Each number is 200 + 30 x the weight over the matrix's rms, rounded and kept within 0 to 999. Layers, rows and columns count from 0.

# v: layer 6 attention value, 512x512, rms 0.0473, rows 313-319, columns 128-191
# o: layer 6 attention output (transposed), 512x512, rms 0.0448, rows 313-319, columns 128-191
# q: layer 6 attention query, 512x512, rms 0.0478, rows 320-365, columns 128-191
# k: layer 6 attention key, 512x512, rms 0.0449, rows 320-364, columns 128-191
v313,177,174,221,167,247,187,130,222,171,215,208,202,152,226,196,159,199,167,252,179,197,235,223,191,162,175,187,195,176,192,152,230,199,211,134,162,224,173,256,219,235,213,217,179,212,186,196,190,206,219,219,211,227,208,214,258,169,262,228,200,236,222,184,128
o313,190,113,179,163,213,222,235,183,166,143,200,175,215,146,164,194,208,155,217,220,227,200,174,231,254,200,238,182,235,238,213,195,189,196,227,222,173,169,224,170,135,178,222,210,214,217,196,194,163,231,187,168,195,193,158,175,236,227,190,209,242,203,163,249
v314,158,201,180,197,273,218,247,216,187,277,193,259,181,195,221,219,179,211,226,240,191,254,228,173,192,168,243,234,226,195,185,163,109,184,188,213,174,174,212,135,214,212,226,189,221,211,187,188,178,241,198,182,257,170,173,178,187,198,219,190,136,223,196,218
o314,183,186,179,254,229,220,175,240,239,226,227,219,156,209,189,198,221,199,186,144,175,207,173,182,211,214,138,220,183,214,178,197,223,176,206,260,194,174,200,165,233,220,170,130,182,216,223,248,177,202,144,265,237,185,246,214,231,233,191,221,207,224,200,157
v315,155,211,176,201,248,218,256,205,173,257,160,203,208,193,202,198,188,170,151,185,138,149,176,176,226,201,131,264,199,218,177,194,155,214,233,187,191,223,186,167,262,232,149,192,160,171,228,228,210,197,204,213,202,181,176,271,212,202,136,190,194,181,198,190
o315,190,209,135,282,154,242,210,170,212,148,239,171,228,233,176,158,189,217,225,158,164,173,192,249,198,231,214,202,252,195,216,207,171,157,258,167,164,177,251,217,167,208,187,174,171,195,191,211,136,170,194,182,209,163,214,179,214,175,210,167,200,221,188,170
v316,183,231,226,256,258,217,183,255,201,196,194,163,219,220,182,174,146,214,211,210,178,198,156,190,136,206,187,249,211,190,153,282,224,188,215,199,174,193,174,201,151,231,186,204,177,152,206,195,180,196,173,227,244,193,179,203,225,225,210,180,188,169,213,301
o316,224,217,156,192,194,154,165,234,247,202,213,190,195,174,207,215,197,247,189,232,238,187,218,168,200,182,137,243,217,187,179,167,155,169,170,228,204,313,206,180,261,181,230,211,197,133,215,164,189,224,195,217,270,173,221,202,192,243,188,208,184,182,109,144
v317,164,169,211,247,172,167,195,223,172,172,210,182,196,153,180,190,145,214,171,224,201,181,171,185,187,174,200,147,198,165,186,222,175,185,213,232,215,220,202,261,198,204,163,245,220,188,202,211,216,166,228,227,186,168,188,134,227,174,242,205,224,197,239,215
o317,186,204,162,175,173,152,186,233,197,197,189,192,212,229,211,226,192,220,199,123,225,215,209,208,178,163,163,166,202,214,194,268,236,217,156,151,187,193,149,227,183,128,192,179,170,186,217,205,177,198,240,209,201,190,229,207,210,148,144,190,176,176,126,193
v318,218,196,145,167,238,240,166,236,231,191,230,262,194,216,108,184,220,184,257,285,225,221,206,191,182,148,192,154,208,185,188,184,204,184,192,229,223,153,219,245,223,155,225,179,216,241,187,182,275,201,186,175,239,160,176,174,163,199,182,198,152,190,159,218
o318,153,148,210,201,206,218,175,205,207,183,180,217,166,212,192,224,188,150,231,154,219,211,165,168,236,201,237,240,204,216,182,116,209,185,194,203,170,210,201,245,265,215,133,214,146,246,226,185,166,222,121,199,258,228,159,189,217,191,201,308,153,227,218,189
v319,165,185,234,189,148,206,240,193,178,160,214,227,178,207,168,158,239,222,201,192,194,200,207,195,244,165,209,215,230,183,115,175,129,196,195,192,179,180,271,201,222,231,185,238,250,196,224,202,230,187,157,193,241,179,203,195,149,218,239,197,214,244,172,178
o319,203,153,172,220,204,135,247,219,210,208,223,186,172,252,163,180,202,157,179,184,185,238,145,200,178,166,155,164,198,220,210,195,199,174,226,237,198,169,221,194,211,190,171,220,216,225,157,195,225,185,221,202,236,219,209,217,220,252,169,234,200,208,157,191
q320,178,190,186,169,184,141,201,176,196,231,198,231,191,188,190,248,182,207,218,169,170,193,233,190,218,251,224,214,185,173,194,223,177,176,210,251,210,201,189,237,254,204,191,204,247,224,197,191,206,129,185,139,244,203,147,214,175,167,172,188,237,188,202,164
k320,177,199,189,237,187,145,167,163,239,213,216,290,190,202,113,242,166,203,191,185,205,213,183,204,229,227,192,242,200,182,204,202,204,245,180,220,178,216,184,167,179,199,211,207,191,256,154,201,182,193,194,185,221,219,147,206,179,203,208,243,243,223,209,185
q321,180,224,250,184,188,185,166,204,202,238,224,145,249,177,152,174,198,205,179,240,185,204,220,136,188,201,247,238,175,263,235,192,212,216,234,193,281,216,205,247,197,157,200,197,243,227,195,203,174,208,217,180,214,213,194,186,200,212,184,217,160,117,189,232
k321,188,202,244,198,215,210,170,220,191,267,216,172,195,180,173,201,216,181,242,220,210,224,179,151,170,195,233,199,190,256,167,222,248,213,261,241,246,251,184,216,233,203,161,199,194,194,139,197,207,194,211,172,201,211,174,180,193,216,195,181,197,165,201,181
q322,220,238,217,138,236,247,152,174,224,232,221,207,208,179,216,170,200,233,172,217,214,208,210,201,196,251,171,164,216,256,227,241,233,229,196,271,225,200,195,172,171,212,259,181,204,180,189,195,192,205,183,228,264,181,178,206,189,184,214,207,192,241,199,217
k322,234,207,135,179,204,238,139,196,191,246,233,171,208,194,235,129,215,236,181,220,185,222,199,191,206,220,182,177,205,253,240,216,181,182,202,280,190,238,262,215,166,193,225,186,185,184,173,242,189,165,207,189,183,136,213,204,148,217,208,198,176,194,242,146
q323,190,224,193,216,197,221,221,234,211,178,144,202,162,201,174,165,205,206,188,209,174,143,147,278,234,174,238,189,209,190,210,165,189,243,197,223,208,198,195,208,231,192,234,172,182,149,238,233,215,250,180,223,114,199,226,174,175,239,173,191,200,200,182,191
k323,179,226,230,190,179,202,209,161,196,176,205,183,176,227,178,208,235,128,210,205,171,200,192,238,228,222,238,167,201,185,186,205,197,204,181,213,181,168,189,214,202,212,204,194,184,217,264,158,257,201,192,221,205,225,238,219,215,188,216,290,257,199,191,223
q324,154,215,192,187,193,200,194,152,184,223,207,236,158,226,211,200,211,227,191,176,207,229,179,265,200,242,189,222,184,150,227,186,237,175,247,229,153,198,199,225,189,169,198,200,200,235,205,195,202,146,146,211,169,259,204,229,194,227,224,234,195,241,207,169
k324,183,199,215,219,205,232,141,170,181,241,203,237,235,232,169,148,227,226,177,193,253,224,191,264,223,230,225,219,225,193,220,181,225,176,190,216,167,231,188,227,205,219,212,202,243,224,210,231,196,177,142,189,211,221,202,182,202,214,138,227,185,198,224,125
q325,170,299,179,196,183,207,188,214,196,240,191,133,235,175,185,209,207,195,191,243,183,248,155,227,204,209,224,221,230,208,202,197,235,158,206,204,200,219,207,191,193,192,182,160,207,256,185,196,202,143,176,246,227,216,210,211,186,187,210,218,178,178,211,226
k325,157,207,152,241,208,189,209,222,202,222,202,198,212,201,211,219,196,180,224,217,195,245,167,178,209,219,256,204,234,235,225,189,215,174,253,226,207,219,208,240,178,221,204,193,181,194,193,227,246,201,196,266,158,176,212,183,176,214,168,123,194,229,225,146
q326,168,275,228,255,226,182,174,175,263,198,153,201,185,199,194,221,202,160,234,215,157,264,195,201,219,197,262,172,187,223,216,174,180,195,256,210,201,178,152,193,211,206,208,236,193,165,184,168,174,196,197,167,170,159,122,173,209,163,214,192,175,177,189,227
k326,173,217,229,237,200,187,177,199,189,192,175,183,151,171,215,181,207,154,212,210,179,221,150,170,183,184,177,192,198,209,152,197,192,221,192,191,226,228,177,226,217,177,231,171,195,207,197,221,159,244,224,198,236,173,151,178,203,218,157,252,209,251,249,199
q327,199,219,199,187,224,201,238,201,190,155,220,199,183,181,183,229,222,180,175,185,241,217,212,145,198,211,240,200,178,192,204,227,210,229,209,186,251,247,185,212,197,180,179,125,197,181,180,168,171,167,198,217,198,216,215,216,236,197,194,196,209,179,194,191
k327,243,202,207,210,187,153,198,188,222,165,224,205,221,189,146,224,211,161,137,188,170,216,242,170,192,209,235,154,161,209,229,230,184,181,185,207,229,206,192,186,218,190,182,243,199,221,232,154,174,177,224,203,226,202,222,223,223,200,198,246,252,190,198,229
q328,211,158,212,197,171,148,217,181,150,202,175,216,172,234,209,201,155,190,170,180,160,189,234,121,232,205,206,190,209,215,222,238,189,151,170,189,182,222,208,196,198,236,224,195,182,130,185,226,192,213,232,159,218,204,231,192,219,247,174,165,226,199,187,199
k328,173,175,213,187,238,179,240,221,187,214,170,202,198,235,169,250,256,172,219,173,218,212,220,133,208,166,153,213,177,118,165,247,208,195,195,152,183,234,208,207,239,194,203,218,139,201,153,248,173,215,198,189,223,228,216,210,178,165,226,122,219,194,218,197
q329,200,206,150,180,200,175,272,164,209,157,218,174,185,203,247,189,221,189,223,149,170,222,225,225,202,195,215,186,144,191,210,196,187,179,140,254,250,185,228,247,152,213,202,177,155,202,198,212,242,141,212,232,190,230,150,179,193,234,185,177,222,190,207,219
k329,230,173,208,219,190,243,266,209,213,192,212,173,185,173,224,237,180,235,206,218,209,203,217,248,212,231,174,229,218,176,210,188,215,203,166,190,200,189,194,194,164,198,194,244,240,218,253,187,227,195,248,229,213,215,192,216,207,181,203,197,234,163,220,204
q330,206,183,203,263,179,206,137,244,212,211,195,179,219,233,253,211,206,219,211,195,169,221,209,236,190,176,261,159,197,186,238,190,214,237,204,172,235,214,217,197,185,222,230,208,184,229,193,178,195,186,144,206,173,246,192,211,204,229,164,213,196,213,179,210
k330,199,228,237,195,238,219,146,192,196,210,199,202,206,205,228,227,191,247,177,200,197,185,257,184,178,226,210,207,217,176,205,202,206,215,236,143,237,192,167,216,141,153,230,226,229,197,201,192,168,191,169,185,216,254,214,216,215,184,172,243,207,185,189,214
q331,225,213,233,214,170,191,212,110,182,280,202,180,234,174,203,227,214,186,173,237,194,252,234,182,246,206,193,258,163,226,181,198,232,189,173,177,174,262,216,192,231,225,165,229,250,257,183,195,155,192,169,135,248,168,221,207,182,168,216,247,157,175,197,163
k331,185,196,164,203,233,180,178,233,178,209,194,155,194,172,182,213,238,242,188,182,170,184,161,253,209,231,159,228,240,150,181,201,203,175,252,129,203,212,242,201,204,208,196,212,242,194,157,230,166,211,196,149,212,170,221,172,168,157,189,118,148,148,152,191
q332,175,177,178,220,187,241,165,222,226,201,213,211,158,219,193,222,258,228,235,223,185,135,152,187,217,181,225,192,187,176,221,204,195,206,209,134,173,148,210,192,234,215,233,212,141,183,212,176,219,249,211,250,174,205,237,186,186,211,169,167,166,214,203,241
k332,159,181,230,219,192,184,238,176,221,201,171,218,163,209,170,187,187,205,265,202,192,200,186,194,214,161,206,197,212,157,199,199,218,217,153,167,191,186,218,196,227,219,245,158,180,196,272,163,211,202,198,198,180,213,248,206,183,151,175,240,154,200,233,233
q333,197,188,213,149,220,178,201,208,202,161,189,178,225,195,207,219,199,219,209,187,201,185,169,245,196,200,213,202,157,171,179,194,219,188,177,157,149,173,217,177,172,161,162,212,257,213,199,196,191,167,229,229,190,182,200,228,211,206,201,193,217,241,221,187
k333,189,172,209,205,216,209,200,237,190,185,172,239,169,241,172,151,194,177,223,158,229,199,159,209,213,155,260,188,177,203,152,178,187,177,186,229,180,263,189,190,220,214,176,158,234,227,204,212,211,195,198,206,186,244,231,171,209,213,223,172,169,197,197,203
q334,191,243,176,228,228,203,213,271,184,133,187,91,201,189,229,177,201,202,173,210,219,262,138,216,241,181,209,188,199,172,228,244,235,180,213,215,220,265,271,186,209,221,171,196,193,214,203,195,225,215,158,254,219,175,202,184,188,214,196,180,201,225,192,234
k334,152,157,205,238,216,251,212,246,196,195,176,167,226,203,241,204,234,182,211,180,208,246,146,171,160,260,192,171,184,190,213,212,208,175,212,240,219,276,161,168,245,169,218,200,196,199,128,207,172,180,180,240,216,191,192,162,188,152,157,118,198,217,203,177
q335,177,220,222,189,171,199,261,186,196,209,202,153,205,192,217,173,205,228,209,179,190,224,159,198,220,199,190,195,193,166,174,200,224,193,235,134,192,212,207,162,237,206,156,185,188,162,207,200,226,220,188,236,199,191,237,176,170,186,190,185,207,198,227,223
k335,148,218,185,217,177,222,207,223,182,162,206,176,216,214,233,191,238,163,295,194,266,233,159,186,213,195,182,194,228,196,166,172,198,218,200,176,197,224,234,184,248,216,198,196,187,203,166,217,228,219,166,219,197,170,200,176,171,183,153,129,181,211,184,183
q336,263,181,172,239,216,179,194,202,122,268,239,214,218,215,169,165,216,168,187,237,232,241,197,110,218,239,147,154,184,215,190,159,195,228,196,198,258,183,177,176,263,183,201,170,228,197,186,220,206,183,215,173,214,213,194,254,217,209,232,227,183,235,232,173
k336,202,181,214,230,200,218,214,230,158,214,224,154,235,242,183,147,241,188,170,226,202,209,218,184,184,215,171,220,218,238,256,228,193,177,240,182,208,200,213,175,242,208,212,185,204,192,137,221,215,208,226,191,193,186,199,209,235,194,154,137,196,194,244,197
q337,226,213,216,201,211,162,182,219,185,244,178,204,183,217,157,154,195,164,215,188,195,196,272,166,189,158,160,206,188,223,225,259,256,241,197,144,223,124,204,208,242,236,231,171,185,161,193,228,146,233,195,206,193,161,229,204,171,181,140,187,184,182,195,269
k337,258,230,172,199,203,137,178,223,221,214,202,192,195,192,200,178,184,230,197,213,203,213,247,160,209,175,130,207,261,220,222,225,223,236,222,141,241,157,243,188,185,223,227,203,221,157,210,159,192,211,165,224,206,164,229,191,176,194,213,202,227,191,196,216
q338,225,216,197,177,181,140,238,196,204,184,153,189,198,181,178,206,199,203,228,217,174,220,208,178,202,207,137,183,190,203,212,245,274,148,265,121,167,168,218,205,203,220,174,162,186,210,210,195,214,217,209,264,201,134,228,150,174,167,183,137,232,162,206,251
k338,214,258,146,216,211,147,242,171,182,170,206,242,227,201,182,232,176,170,282,231,225,204,235,166,152,230,174,193,247,194,191,174,194,178,192,133,233,147,218,201,169,207,171,195,138,179,259,140,184,238,221,220,198,198,238,166,167,150,174,203,176,222,199,208
q339,173,164,224,208,236,200,231,228,194,187,230,210,215,215,172,227,225,184,173,208,180,161,210,195,241,144,218,212,216,200,221,205,168,194,205,217,232,266,183,203,199,201,231,216,202,205,210,192,220,192,172,175,205,212,209,169,215,197,191,225,176,134,240,229
k339,155,156,250,184,213,196,232,141,161,241,204,170,204,214,207,260,228,181,211,201,184,201,181,195,192,216,188,197,122,195,221,204,155,166,198,179,173,211,223,170,236,166,185,178,178,242,222,233,233,204,182,155,204,245,190,215,248,200,160,190,194,163,177,165
q340,215,143,204,179,230,202,201,218,153,253,248,218,188,240,169,232,216,202,177,201,164,188,192,215,245,247,186,222,165,232,222,220,246,202,229,204,186,187,180,173,233,206,203,231,188,198,211,231,179,218,219,201,212,227,243,180,156,120,231,215,173,221,207,177
k340,200,193,198,208,194,252,187,174,193,244,171,217,207,201,200,209,210,197,144,207,193,210,154,191,152,245,194,237,218,215,214,185,222,172,217,194,157,225,215,182,251,228,203,177,227,212,134,210,158,219,182,176,200,201,191,181,199,105,188,154,183,210,223,210
q341,177,225,223,214,174,176,196,214,216,231,185,158,166,197,141,269,211,188,210,160,197,252,173,180,218,201,223,201,182,218,184,208,212,217,216,184,225,214,179,215,193,179,175,204,270,304,201,188,216,208,223,281,132,215,163,252,168,171,253,223,251,188,210,186
k341,182,208,201,193,231,189,158,228,185,196,188,178,164,216,166,259,237,184,188,181,135,228,150,135,180,204,285,211,164,180,152,220,239,197,264,179,194,259,158,203,198,198,222,214,187,242,171,219,176,183,209,236,138,180,193,262,212,165,257,193,218,186,214,206
q342,179,200,207,182,199,186,245,187,212,169,231,208,205,189,224,169,198,209,185,182,224,195,204,189,193,245,193,184,243,210,189,200,209,204,207,210,154,205,175,165,177,214,187,201,243,201,179,174,156,177,193,188,226,154,231,195,203,187,192,227,244,262,218,190
k342,180,206,165,212,222,257,204,192,164,231,161,183,224,197,178,157,199,200,226,172,227,237,151,226,217,190,189,207,242,214,182,213,186,174,214,204,171,246,239,204,257,218,234,188,168,216,209,179,177,204,166,175,163,197,251,193,172,166,183,172,168,212,212,184
q343,168,236,174,235,206,205,218,211,201,194,175,197,157,182,263,209,215,185,222,206,173,169,174,254,174,228,159,196,221,172,248,168,245,235,206,188,199,134,212,223,209,210,233,263,211,210,223,163,214,206,156,246,181,204,218,238,158,186,175,173,151,246,175,199
k343,206,201,166,194,191,228,185,239,190,200,199,212,186,202,229,230,247,207,216,153,195,209,210,270,182,230,199,139,227,220,198,165,218,235,220,165,187,203,193,204,159,197,282,201,183,224,282,194,205,168,174,183,173,188,223,169,196,205,167,322,182,208,172,241
q344,203,208,169,188,263,194,101,181,183,232,199,143,190,183,217,205,178,171,180,227,182,181,202,130,181,160,203,143,163,252,189,236,142,224,236,210,217,213,207,194,252,185,212,204,178,168,176,241,213,177,254,218,213,167,199,143,206,185,194,219,239,175,250,214
k344,194,186,233,195,195,194,146,194,218,156,163,197,179,217,203,149,182,154,162,185,196,198,184,123,201,125,239,178,169,243,206,249,208,236,202,247,202,233,210,203,225,199,210,173,184,203,148,210,216,236,224,241,199,153,176,227,226,195,185,207,201,178,213,193
q345,202,212,184,190,214,182,215,231,202,150,157,247,184,232,209,161,207,207,227,174,216,203,248,175,232,149,234,229,228,152,204,189,211,180,253,156,187,210,196,209,223,191,184,238,148,161,202,167,155,146,189,224,170,199,205,196,204,187,176,190,182,149,173,211
k345,244,204,215,214,204,174,202,192,233,190,215,237,201,181,206,154,169,227,205,175,223,174,235,206,181,213,188,210,189,172,237,198,190,260,199,147,211,122,218,195,171,208,178,225,214,191,310,146,199,216,225,200,196,216,198,192,217,173,202,254,213,213,187,234
q346,195,159,230,219,206,170,215,214,251,221,223,231,165,234,172,220,214,194,221,202,217,210,205,160,207,186,185,250,220,198,197,160,153,202,174,205,214,225,207,204,168,182,243,225,174,201,201,216,202,185,191,176,182,227,201,168,226,214,203,228,217,206,203,159
k346,214,210,206,148,199,157,217,184,217,194,239,215,197,179,171,249,208,222,169,191,192,183,256,198,236,210,219,192,210,157,200,215,165,208,207,158,205,154,200,193,172,193,210,239,187,188,225,194,231,199,229,190,162,222,184,221,193,175,254,231,217,175,201,197
q347,147,201,216,231,218,223,191,240,222,124,159,186,192,237,195,256,168,215,234,216,206,165,181,187,179,169,167,188,252,204,147,194,200,155,192,162,171,164,191,196,143,207,152,244,233,209,193,174,187,192,196,216,184,178,200,220,191,195,195,160,184,236,195,219
k347,202,181,140,212,197,181,238,265,208,199,147,203,150,218,219,235,227,152,257,184,184,240,202,212,249,187,204,162,204,168,140,200,173,194,193,147,189,220,208,167,206,194,207,197,163,257,194,211,201,195,197,202,190,199,228,184,193,192,203,207,185,204,199,216
q348,209,153,222,224,240,231,209,195,209,199,198,205,218,229,211,190,204,161,182,185,234,210,190,136,237,198,190,147,187,207,220,222,170,209,243,203,219,253,172,164,204,196,218,222,228,211,209,184,185,212,164,151,175,260,186,216,171,170,190,224,235,205,219,167
k348,190,187,261,193,228,226,156,198,214,214,212,184,211,215,228,175,245,190,75,199,216,232,215,161,179,240,221,197,188,180,162,247,174,180,211,185,169,194,179,223,240,172,237,244,200,222,138,206,174,190,188,186,204,236,202,248,206,197,176,175,247,185,211,184
q349,167,218,180,182,177,197,179,186,199,222,169,203,214,269,205,199,195,245,216,205,246,215,177,194,186,210,160,196,198,152,163,162,220,209,214,192,198,172,211,212,193,169,217,179,215,189,210,168,174,230,219,193,190,193,232,207,209,237,199,195,177,212,215,181
k349,168,175,213,216,166,221,209,212,163,192,185,197,239,244,204,196,226,212,257,186,255,192,195,183,201,202,196,166,220,171,192,199,214,162,238,181,203,222,211,207,210,217,207,172,202,174,191,247,238,201,170,216,194,188,217,198,174,230,183,137,168,237,190,175
q350,216,187,195,212,174,225,182,164,201,187,171,177,206,180,231,149,220,196,210,181,237,216,205,199,277,187,203,198,172,154,182,206,230,185,165,189,240,221,222,208,186,207,168,215,146,219,165,152,193,190,181,245,206,202,215,224,137,176,159,163,192,184,154,185
k350,196,194,169,190,180,224,203,229,205,178,178,195,184,187,234,112,226,187,232,232,227,222,173,202,190,216,156,175,225,195,134,217,201,198,218,182,241,234,193,192,238,202,189,195,198,203,160,211,189,200,220,197,223,189,186,190,224,197,163,158,188,226,197,197
q351,198,211,237,225,218,218,197,241,220,229,225,167,212,209,186,181,173,191,198,181,202,215,216,177,220,148,202,192,229,239,242,246,208,204,184,204,269,268,176,144,213,266,235,213,188,144,208,213,225,193,219,218,203,209,188,172,229,189,172,188,201,169,196,215
k351,233,226,220,192,249,172,191,228,209,158,148,145,214,117,223,177,219,192,156,197,189,234,252,234,209,175,229,197,235,124,172,183,189,230,216,147,165,196,210,198,217,156,222,191,189,160,175,220,196,144,147,188,222,164,177,246,183,219,188,136,196,210,219,185
q352,213,188,179,230,207,202,188,226,181,198,220,243,194,200,206,198,155,258,198,155,196,163,244,175,218,187,208,254,185,150,179,190,155,226,165,126,145,155,213,226,176,192,205,237,184,230,227,170,168,208,201,196,200,207,181,188,206,202,187,201,165,204,150,188
k352,211,193,215,190,187,152,204,201,233,196,200,267,234,172,204,206,188,243,232,163,251,177,258,190,227,191,206,194,200,165,217,237,199,256,191,143,196,168,227,213,162,183,172,219,215,189,283,197,150,203,170,170,224,266,204,170,194,176,163,240,189,211,178,208
q353,180,162,188,220,205,200,190,204,194,229,208,242,232,237,227,180,223,202,213,240,220,239,177,228,193,184,169,175,214,196,238,191,158,201,232,206,211,193,210,184,192,176,235,250,186,150,202,180,164,192,231,202,132,209,139,227,185,196,234,209,246,228,221,172
k353,169,127,212,206,196,239,199,182,202,226,189,215,169,211,249,160,219,167,199,189,251,214,198,167,174,231,215,198,208,172,195,207,174,200,207,210,187,260,179,198,203,175,208,212,168,174,205,266,188,212,227,219,168,206,167,209,180,242,219,198,228,239,230,221
q354,250,216,202,205,163,197,200,166,228,229,215,235,197,211,197,175,169,151,185,191,163,168,266,207,220,183,224,217,170,253,214,227,195,232,181,202,273,212,150,238,249,230,242,160,155,157,203,234,175,221,217,194,180,187,168,192,199,182,219,181,149,167,209,181
k354,244,243,199,215,158,203,163,160,210,196,212,220,208,184,167,164,201,191,178,237,173,176,248,233,203,155,173,201,199,252,188,182,202,226,207,193,193,143,186,196,227,206,158,170,201,204,204,185,187,218,195,199,206,182,161,246,217,244,194,184,206,165,192,176
q355,180,217,177,247,241,158,205,193,161,180,205,163,173,219,213,203,215,256,188,202,172,260,219,210,202,193,219,244,204,188,204,228,203,196,264,238,197,182,227,233,187,202,180,173,183,203,175,211,151,212,193,214,223,185,162,214,232,193,216,173,173,199,231,214
k355,177,179,181,253,189,220,199,198,209,170,208,193,206,199,250,219,190,227,216,246,219,182,144,220,170,192,230,238,218,160,259,218,232,265,210,221,222,245,207,180,187,209,158,189,206,194,194,223,209,204,210,216,215,156,195,183,194,157,210,166,149,177,222,184
q356,172,189,248,187,163,239,200,208,237,269,199,202,210,201,198,170,228,160,226,163,218,268,219,228,186,199,200,250,251,229,196,206,223,206,190,209,220,279,197,197,234,191,231,243,180,174,188,179,179,181,170,178,199,209,218,199,201,228,166,266,171,165,213,175
k356,178,218,203,149,199,211,228,194,163,210,175,207,172,202,211,189,217,169,174,173,143,199,206,167,197,213,202,199,210,151,212,208,202,178,243,248,208,238,224,189,199,190,257,171,181,148,139,242,188,198,188,187,177,183,200,285,195,215,171,112,184,205,182,173
q357,194,188,210,221,209,204,227,235,207,227,159,191,219,220,191,234,221,163,162,131,192,187,191,182,207,234,219,241,195,192,243,172,191,234,219,207,199,208,191,154,185,207,234,275,192,207,209,202,170,174,214,187,160,165,140,213,197,165,216,230,190,222,227,144
k357,169,132,189,195,210,210,231,256,149,234,178,163,194,193,229,227,246,139,220,163,186,204,194,228,212,165,239,201,190,209,187,203,203,163,196,204,153,265,218,174,262,230,223,186,186,208,169,244,219,212,228,187,173,195,189,193,159,242,218,196,220,230,193,216
q358,190,180,181,220,178,177,219,148,219,220,250,170,170,192,235,186,168,247,212,175,242,229,238,182,240,229,151,196,224,180,190,236,186,176,214,182,200,219,201,208,182,181,194,223,157,199,202,188,227,145,196,179,191,191,166,178,169,187,178,184,220,186,229,212
k358,163,155,194,209,225,205,242,248,188,195,193,207,245,169,147,166,214,155,230,210,182,227,220,167,224,184,151,144,180,154,164,202,201,201,178,224,213,235,205,139,207,227,209,236,159,182,149,217,193,203,257,239,180,218,227,195,186,184,186,175,230,206,173,224
q359,236,188,207,185,191,175,191,228,215,229,222,197,194,207,203,190,192,194,200,196,221,186,220,145,218,187,216,119,187,239,165,220,209,206,188,238,218,216,183,220,236,229,224,163,237,177,191,222,204,232,260,196,233,138,163,209,214,192,228,191,238,206,247,175
k359,191,217,163,207,230,187,193,199,191,197,204,189,238,167,190,192,206,174,248,176,211,227,212,147,187,197,184,171,171,181,178,232,220,236,228,218,197,214,219,150,194,220,226,215,206,189,134,233,218,208,207,202,214,150,199,186,147,183,229,178,181,220,222,199
q360,192,156,200,197,188,263,210,233,202,224,170,188,233,237,179,133,210,169,187,197,195,157,193,190,219,213,205,179,202,262,201,200,180,244,164,249,257,255,158,188,228,181,193,222,180,200,182,256,195,181,162,152,198,200,170,168,201,195,157,244,177,210,217,204
k360,217,178,233,181,204,220,202,181,188,207,221,195,208,215,242,212,174,209,197,214,196,161,168,231,206,204,195,231,176,222,201,206,181,220,185,249,180,173,175,190,265,192,229,229,238,221,104,211,193,181,142,177,223,164,170,228,245,225,208,171,217,218,208,183
q361,165,230,177,199,128,284,216,161,229,217,198,211,217,215,206,215,245,203,267,240,178,173,169,206,224,189,239,207,186,189,204,145,186,224,160,186,243,206,176,190,222,231,183,216,145,175,174,228,200,241,158,261,190,199,221,174,191,222,209,183,140,172,157,216
k361,196,230,215,198,180,228,259,183,201,174,191,145,214,199,241,235,231,183,257,210,195,188,172,278,225,191,179,224,215,168,173,174,231,213,201,152,229,227,231,182,246,183,207,171,202,219,217,212,204,195,149,227,186,184,216,196,231,169,164,127,157,137,182,217
q362,214,159,206,208,238,204,155,285,202,203,195,206,211,212,160,229,171,188,181,206,206,206,243,168,229,191,157,202,182,225,214,206,198,210,210,233,222,202,225,215,222,166,236,196,228,210,203,216,171,216,197,208,197,194,232,232,237,210,207,185,194,189,154,230
k362,225,216,222,177,218,176,221,207,210,206,206,199,204,172,175,218,174,222,139,218,177,166,267,183,159,210,166,191,183,184,223,221,183,198,193,242,204,160,191,218,179,194,184,174,226,169,225,203,187,165,227,192,192,218,192,235,269,211,209,245,200,188,202,197
q363,232,169,175,201,237,208,212,252,186,287,206,167,204,174,129,162,238,229,134,200,165,184,220,162,259,167,187,228,140,197,227,204,209,156,181,216,245,202,238,177,251,209,221,207,168,164,203,250,197,205,222,225,201,180,176,179,232,209,242,182,154,189,197,186
k363,199,169,231,191,204,194,177,261,199,197,222,161,250,172,188,169,205,203,213,173,224,223,222,178,172,164,182,177,216,191,202,218,163,230,214,217,209,211,206,148,191,200,151,195,174,133,199,210,242,202,240,181,171,182,195,188,198,227,184,144,122,197,205,187
q364,206,270,188,265,246,196,163,263,237,153,166,164,197,167,181,203,193,217,202,202,150,175,160,231,214,178,214,210,197,166,195,169,172,184,260,168,185,164,205,189,174,159,155,177,185,184,208,176,220,177,211,247,169,172,169,164,159,146,194,167,182,175,196,228
k364,184,239,234,206,177,191,173,210,213,193,202,239,164,198,200,209,143,211,237,210,191,206,217,179,202,218,224,156,199,263,159,176,228,227,207,211,213,146,187,197,172,188,169,226,242,192,264,150,201,176,200,224,231,206,232,161,210,176,196,280,226,245,211,222
q365,208,218,212,179,140,162,209,196,177,302,264,235,231,224,168,236,189,197,216,215,229,213,205,181,166,250,158,201,227,261,162,213,181,192,175,163,257,215,157,182,187,201,207,200,253,222,207,190,168,192,174,132,230,222,224,222,185,187,192,261,213,179,191,163